Weights of a small transformer language model.
Size: width 320, vocabulary 2048, 40.6M parameters.
Each number is 500 + 40 x the weight over its row's rms, rounded and kept within 0 to 999. Layers, rows and columns count from 0. Numbers have three digits each. The size before them is the row's rms in percent of the matrix's.

# down: layer 2 MLP down (transposed), 1600x320, rms 0.0856, rows 314-360, columns 64-127
# up: layer 2 MLP up, 1600x320, rms 0.191, rows 315-360, columns 64-127
down314 102:470530530430490444497512569520512451485516457520558497555540463472501486543463480452503545475466576499557496545535457528487517523468507511466474499535562542440550527607542470491498571482536552
up315 094:578495529542508496577504562542476597516456449460420498585543525484511488529555490513463490445501417491506430504476532525482592556482455563493516477528473513487416472519478474450557515552540464
down315 099:482460467499488544493475496514474434478513469471501555567548553493525564527491506460462504523447487514476460488528552493522501569523494553461547423463483492587504544580549488467459516508454538
up316 100:466532515508452488497494496494496471535469483473497544441417502533539530502515499506501460565490433534487510509471458518476496530498524410532353493500494506460482516513493453479485557492484452
down316 102:498459396453502494517550493440534521516519425553545541520543543448546524530475570399406458465555508549522455580444421492531501455465553472510556534508548425495507476531492456465514501515534459
up317 098:542520458486510431485434587487503458441586458534480523442464531460549428401483509484573492514451538502558498496480516496462519494432521518488605467513491489523494485503460525498484423514485460
down317 097:577500407529458493562497501491529502429524529524505428450519490552526460423544520429489541536461496504438463544496398464512441528554439511541561490568475578510511600512514477520468430489513519
up318 102:566508543513521467540461520488556467505563552529467425473513454522575451588439525476489471527472518517497479556557485482550511507532517454509505506474473519510455490520543522484524420492450501
down318 096:520425454473537538418553467593421453441483560542491491514512476428535501521505496493551505416531457540556424485514520527515468471490547486486539538515522533483468488447542601456541467482486531
up319 101:503544493439504492527464562491479466502580467481504474611480511551500531480482448519510498441472457482510506481538510451437492511529467515506488508452459487518486505516500472496511525472545506
down319 098:504506484495417483544502530450530488493473418492500507364482504479475464401516459558462460484483505439546460483476466465474465526513549458501457543466549557464508564562525458523530541482529428
up320 101:466515540468467444498474444469518475577472456523491559508494445475552516500514462521520492590579493546499476525536534476513443521460451468468520566524464496454479490504534460539516500468512498
down320 104:447502454496545510549409519590502505489488446497482474497469505574501505565537554474501494515534532514507465530481472485498513468467487467463593513473483477499461512503542507447490504444458466
up321 103:398500507565503397562584477415461485470493577534572478430497551433497588514468489470476463555485480463486490544566544560546454536494507523434518523543478580478512497550405577522416523461456519
down321 099:470469428444501481573439507427524490471535480458533523459564481457535513476486497546518459486458437474525560523528496502492497554462522429541503558492504479501530517505580437488528483552524501
up322 102:528426484503536463484478551502595567529497424481523483517567513452530492516497482533507392496573493449484500510567515550454519522519479547459441494481488492476456540621577535441487507521531503
down322 100:559456504511533523515500462461491529545575564485504486526466474498522545518415555452448471467518476422512475478486491512432466494545539529526480480367507567488538479516405522530497491471452490
up323 103:492535390442570463483545457518459521487547467452499493507490507510514485510458524519534497505471461474503538435456540514535541474554478446482529560427491515437503562455476406454524447484465483
down323 104:541476552489534389503569528427571485533555542463533509507521499530487488474510514582444490517506534486528579444496540470453505506485485519495527416510458445446520430476439500519433506501457592
up324 109:488486508475480458491493467557526481507541526425535502466538421532493450503499450491480508449550509564550509446525462515489526530510525509415487503467444480529476441547498449520572491523527540
down324 102:483506472451536481469486552529577516492491501527525564532577473509467402509494453502404502473475434459481435450521469508485440568466536452487426533508512570502499467527427477487519546551506545
up325 101:512418503484546533469537585525568546498515497531509485458520465426496536476413497508484453482436465515539451524412467474513547488598572503457530467524495525482519473518492420470434497554491498
down325 101:467508524467505477563545488441495532417480504520456533441535524563558465522495564541462537486542473506436488494558534480489454533466549521544513489521476469498480439518592488521498495551556481
up326 097:488511580464567471484488466449581453479490506502545518503456495536505441460545441497529508492448506529491492506597522471453539488466490540509542495561562564490528449454472515457534497523467550
down326 098:468542481530500477524431543555537578540496518512505519512580484537416450513506548578432444503512477499435605486485492518445505534456448506565560581408484521527471502477482559481515422508463520
up327 105:522498524469531523472549521552510513445435559507457442530498500462513454449556518538532580478491544447470476518486459524479504520463486452495515501445563436474466544537465482489460439530463496
down327 106:470505452500490438559494504456499550537441515467538472513469545602534428497491436526471570478419569512508462495491519460467540535571486446462556431496520454561458510497514477427499537570454551
up328 098:502441497503535476411414463512436426535488520516467550474526496529519544463458487535513452517428456410412489476499477567519539490496452463469557525478440488491498493452533520506533517532526496
down328 094:497527460490474577565548535461551505451505553424502473506516487526493380535536442501492503547503524508541384574492490525518524503495498508498477422445443543469535486589448405466512418514569531
up329 103:470536428527461479584481521461540478561524473531499487501437534533505467449466493459544434474432521476571504558513476463482502513504557488584520465509514556469540617478546485557510406514495490
down329 100:547492461453463475553482485517489473565563477482505435461569461460499503531434522542496508442483480456520525529486486564451541512549534468500489481459514460529500456531504452508527513503475512
up330 093:469490484513480509521499491558518497398543523529507489512460526451540538526536467505562438577479438533488520546418528467495550505483448447551495453484570488428502557506571498495504398511491538
down330 096:439563503539540481538546467542507531523514448529612472483488462518500557495526549474535519479507548493528520533408554500506451494475471457493454478512578481507483507450552511532504553474570467
up331 102:449513518489516475610528488524478516556458454606492493484514513472471488534492516515543481495545506461485457491499480441529495499488503588492480508463447552506568517490459510499443560489478563
down331 098:493506435460458544501499440601473519562541533498555515509468540493436433494445544552496527504557487591522512511501479531423423502577487508428553521506473498482561541470523537457465430545535497
up332 101:472515513526554493462500522494453521539496539513513526527434518508527519521546544523494450459413469489496486511478497457521503551474523468490482442567533512490474425423453500550495490590594525
down332 103:461468473569435540499479445483505464505518495598523564499459622559569518508436479463501514545484520578529412465398486496599500520414518540551531490463443548461454526460605493498484510498541494
up333 102:451458442568500513511532546532475535512543534484469501491463491495419481486513511550525567466483508530536447471522521482545436485526532511493544477463404507493436444449513513510494548420474491
down333 101:490448526498508515531503494460459459547586423481577507517514455518470430541505459558498489482509518504506584454476462475491504537490481499561446573455508394523499505525465514525474571463482498
up334 095:525542520495465527502468479501522542478451514523473488506532530476484580582499478457498456445495454427516484485501516503497500500446471511518520485493501493473498485463510468488523519510500559
down334 099:472602522511463510498511503468473561478484596572461487484497503538473508492428473515597486491515470444530428439444575531473481526433494408516488559514482571500548501476521491476527444518455588
up335 096:595516549437551509547399448404503587491524476483513438451523528583588526519514464506537536463489480512451529545524513495571470482505476581480515485496523457510464564462447467533500492457472547
down335 096:441533559527484509473437512516439497502497506549425466517518518493511509464501424563459495473429535489420532533443568517483503488499550512473416480490435511527533494521606472561500471472516550
up336 100:484502475484490540465443431471550431496425510449479505512437542502425523448451532458517620515522538492483555547463461572515552579531488442487463488554415471442490552518505461472495505518542504
down336 097:475489496480529486501476510526523482548597507525563517438469510481566428533499488479460484465478495439536469458478432479482416462427515549497534497461555452439519500520466492525513491471518495
up337 099:498528554480406463491518478495503510468501531423464573524458528500497538487470504481462529462526482494538500438487553568523524555464604444446483521511533492532516479417507467503505560522566478
down337 102:588500488480466492460512464567513546510538524523444483519500504494509550473495563546451454522476538546462529479495522462520521517496465508465440529451531482514523534511532513485514511532429501
up338 097:517533489460557557564445504488548534572517454581480487553526513545407553565485558518518496490486583565502450512559545572482543423547503493471519563537462432440500467468504566438514420489485528
down338 099:517490510517455457579516528488520440456464445486446529487469483448525501576491482516605516582498483524458445499507430513515449512492468555510467494546458516461495515488458468577533548517474534
up339 100:489460431494461535474543519453500456546473474565604464460466479453554475511520470565489469504449569500467566453505532508499547408561473536511489422505533423488446576518488536429534570495505495
down339 101:498453581531577517493508483476503471489545551543528445577461481524475505517561529450583452413489466526525587581500490526540524472473486456512475476512485448500505486516458495466479487529491523
up340 102:477519470523503500487495564529569544470443495520458494485509520524549553534448523460472505527508560527468534444555485456419460522491543519592519523484528386559526536452551537481474467541554552
down340 103:538461461468472524598544530488487455491432528521465353418453414479531541569532586559499545482454555496489464470475483512497523530436521461423483479537556518385459458471557498499468491486476494
up341 107:440485502541514393570451519454550450534496509507553473450499522474602522461524453496496518464497515515612449450564486488466496454518451468567521485500493549474469509458522489517480549456421499
down341 103:556519492597533530499489528517511460507524432371519426531448526548518501478518570403493466525494490557537521456457494479481498538469451532533550514543490502525484500478485508543480546469536510
up342 105:449569499513572466485460546526527497479486499484463512544568485532588508595440550496548578482542448490457432533445493504462544493482551538455489480541477521468508488542493511496462487541538512
down342 101:487500493510472527407444506617514480510518514507472445525549535510469477507443560478492464477511469499527540545533563487520530490496484525546520478492528541536478518559499444468535513469512440
up343 103:503492467487513468522465482492514530497497504467506478508530504554562515523537504499505542504438500531473428511491541553485468566546464486485473511535466499524504524449573495526528472530477505
down343 104:514535450507479456486401512540529507560581486458477590517491507429542580503448540507551533454438480457501566473510526483480545555464481558476436508471434377471429484468570564483459479502512516
up344 102:484467540495603460479510582546511564419511520510510516467485505548524532511494544453442477478527521375457587475513498534451511583588598527412462539555498524537476532452525469559536493516550409
down344 098:488474454468435508554529534422533549465477478514509514456530565436488545502437560585589472546502519499548509445500559556478489440501586465563419515448484521566477483526511458473477530449433514
up345 108:508471521458480455450498452529507508504564527471513514544512547465422521429521467521526412538506572516584461458495435513509525535472527542428493475485511558446489492506554517498515567522517431
down345 106:478473501511512535405494504475464462549486500463517448539535545576517551546491529489426450514438479514460540538509497444559504446524444458577496506523497497484511424504582537483556454520563552
up346 099:488513523456493443463507507407483482528437530458489521454534390480500490510513548480557596556485446530528455511486498473522502461468443523454442499523571489531484490526488559504478583452447516
down346 097:490503524558505475516497510430554434490495489422552476455441501474531540508472485544502528538506525470549503476492523432509522514520497460445537431434552488505510510498555480507469513478523492
up347 091:500443541460498442496511519429439470580532474516544512534491566466541450523524483463509498545484544472572493509481599523493480547384402475569519462520475505545475485563557502522555482525479551
down347 095:454520469507547553486441529487527522571474567548499474514540494529449485475499536566459507488514459475459536463383453470467462565552490509469416476512428509445568528467514517463528476492506488
up348 098:510503487405528518573495531518498493536573484491452573486468513408565493559569519454465501504467557489478506531518411480492552429496538458504457485465468514490494461467498528455490482465529500
down348 101:545461569502489471466510484469457456460541490399480647429502562489505475577491419599577468502535544539566453472480543512518484478477539499554467534495511508506496540521532454411521510525455543
up349 096:494430516541467473492543470491442488474570500557561465480481517530532430452475447465427487489446517543504524473567487567591500510572467508538489446512458461467529472456473420509487390526482443
down349 099:516465531478471550470541557550448530479488480446461526547493413469481471465466438559517494498483425513486545478490457552470500470497481587505464486479489514487485507450489559506563510422439515
up350 103:493482547492545482536535498496521460492472464477458529482586511499496509441502516470518480484525429529515503464500442541498577465499474506466527526535520507620497507485523468556557494551497387
down350 099:464522479527459523490463492508515529481508544604464522560597465487467481489541495560515457544430609496442497447525523515431495527535472553466501491557557551490561522556537472466478421439499498
up351 103:433500507498480475484531520514519568493527499538541434549542527491467465499453522476503462570483586480447511522553460524480495520515492479461434525450408524491534538504433540480567491452485456
down351 102:517435467469498553472527537553472470428492523526518509516516458498537497582505497464493593489534507517571605416519558506428574500508522447470481567456542482536467520470514499371483574497461483
up352 099:535461444473479496445459509488541543525511453441558504474447453453470528509500541487498526558492540539498550477449549567493493553563516485547543519555548503514477487555534576466493442455489475
down352 101:433465486559613521541468482581590521542539553520475469513497513548458489471499556452536496447509527511517466419441393514476438506487473496440449530488495461487467428524465436532498465426535514
up353 104:453535538524541489478524526544438489451471492489522471476554518488566522477482450485535491477614570503513500538482535534516508540486528467417605558523501557502450582444512494547538526484457485
down353 099:525508505476583470514508425513527556435488435461575547459484570469522415444513537542464463498470532523431491537504496446527524532537508517538514438443525470511524457555430484467470528428488578
up354 103:444452488455459529568525504527488559488493515463544501583506541502524451489467483474504537424466485473512537456550449508504515487453466473495528520456509509505488447489414527535393511511429523
down354 100:491490446490478488498467517539552522506400517488566467454583466511537522469525499426542554487537529462571514450556480455537525446509524505552481499508522487451496504521539522510537467515472504
up355 101:576488487510534522520485454498582515563462488469525449526551515535485516508502541468576473521412393521411515506493496535470512529600491493463509511448468449488488514460514462524464456469472526
down355 099:565493441506482497488535552513520472468483529409516494484490449506370544492524599476520482469567529515520486488464463459459503496516495499473495506540499474439529454522437512492495490497564516
up356 100:525478543461523569485598373491485550473491529527512516527523478504514535495545472445504595497477558488505472477437572407471523456501489509536509451586545517504453514577442485538542482546477506
down356 103:434650472444519472407529464505579519459499566560561500486466534474491501493496598474512527472525476422548471525488472598496512484502494534451570515441431546472521492547586460482397523519514525
up357 101:466489483464465547593442538526525477487493481451547471463597441454485421562514489524502539520495577500534534548511467496531521550539447513508479540485511566448513398430539485503519498481482420
down357 102:575507451542531565460561483538422541483471588492543475453480484499516530516465515444494524518505547486417584537509553511538508564533503418382471529537421472486516504516494528460502462466443419
up358 104:501495583471450456495524473452513451549447529503490496489481495591547485483506496481534493535567510468437514553511584499473549431439567519491505463513465441477476501604519612549437518521502542
down358 101:505497503513470583500473504498549382528483537525446469511490515500475464485443430506453544486481582486544560469465502478479483550440612468487539544493499494507514591435486476579530549482535541
up359 105:559526520514555554518511522449498570564570444482504555441548470491491488486495522455485507462509529452425484513426453471545477506564588481514526527484492521581469504518523456510530452467542551
down359 104:515437461439555538531544422490510505557528494441584543549559524547492505515516402486596506522519517495403463502482488477453523465491440536508451467510497505528516499525474483437443534466491462
up360 106:511478510475440526449500545490442539537555488473547554521528514479535458548481410459553509503513439510544507511458437467550490492488493537520507497489526505605506524512490524477499422555458539
down360 102:483507506487543479522527563455586548483500500541520481499513480513467451405502565524488509491511418509532478521504532519569491489519496563379511567510565515505476467512452547471502454366475452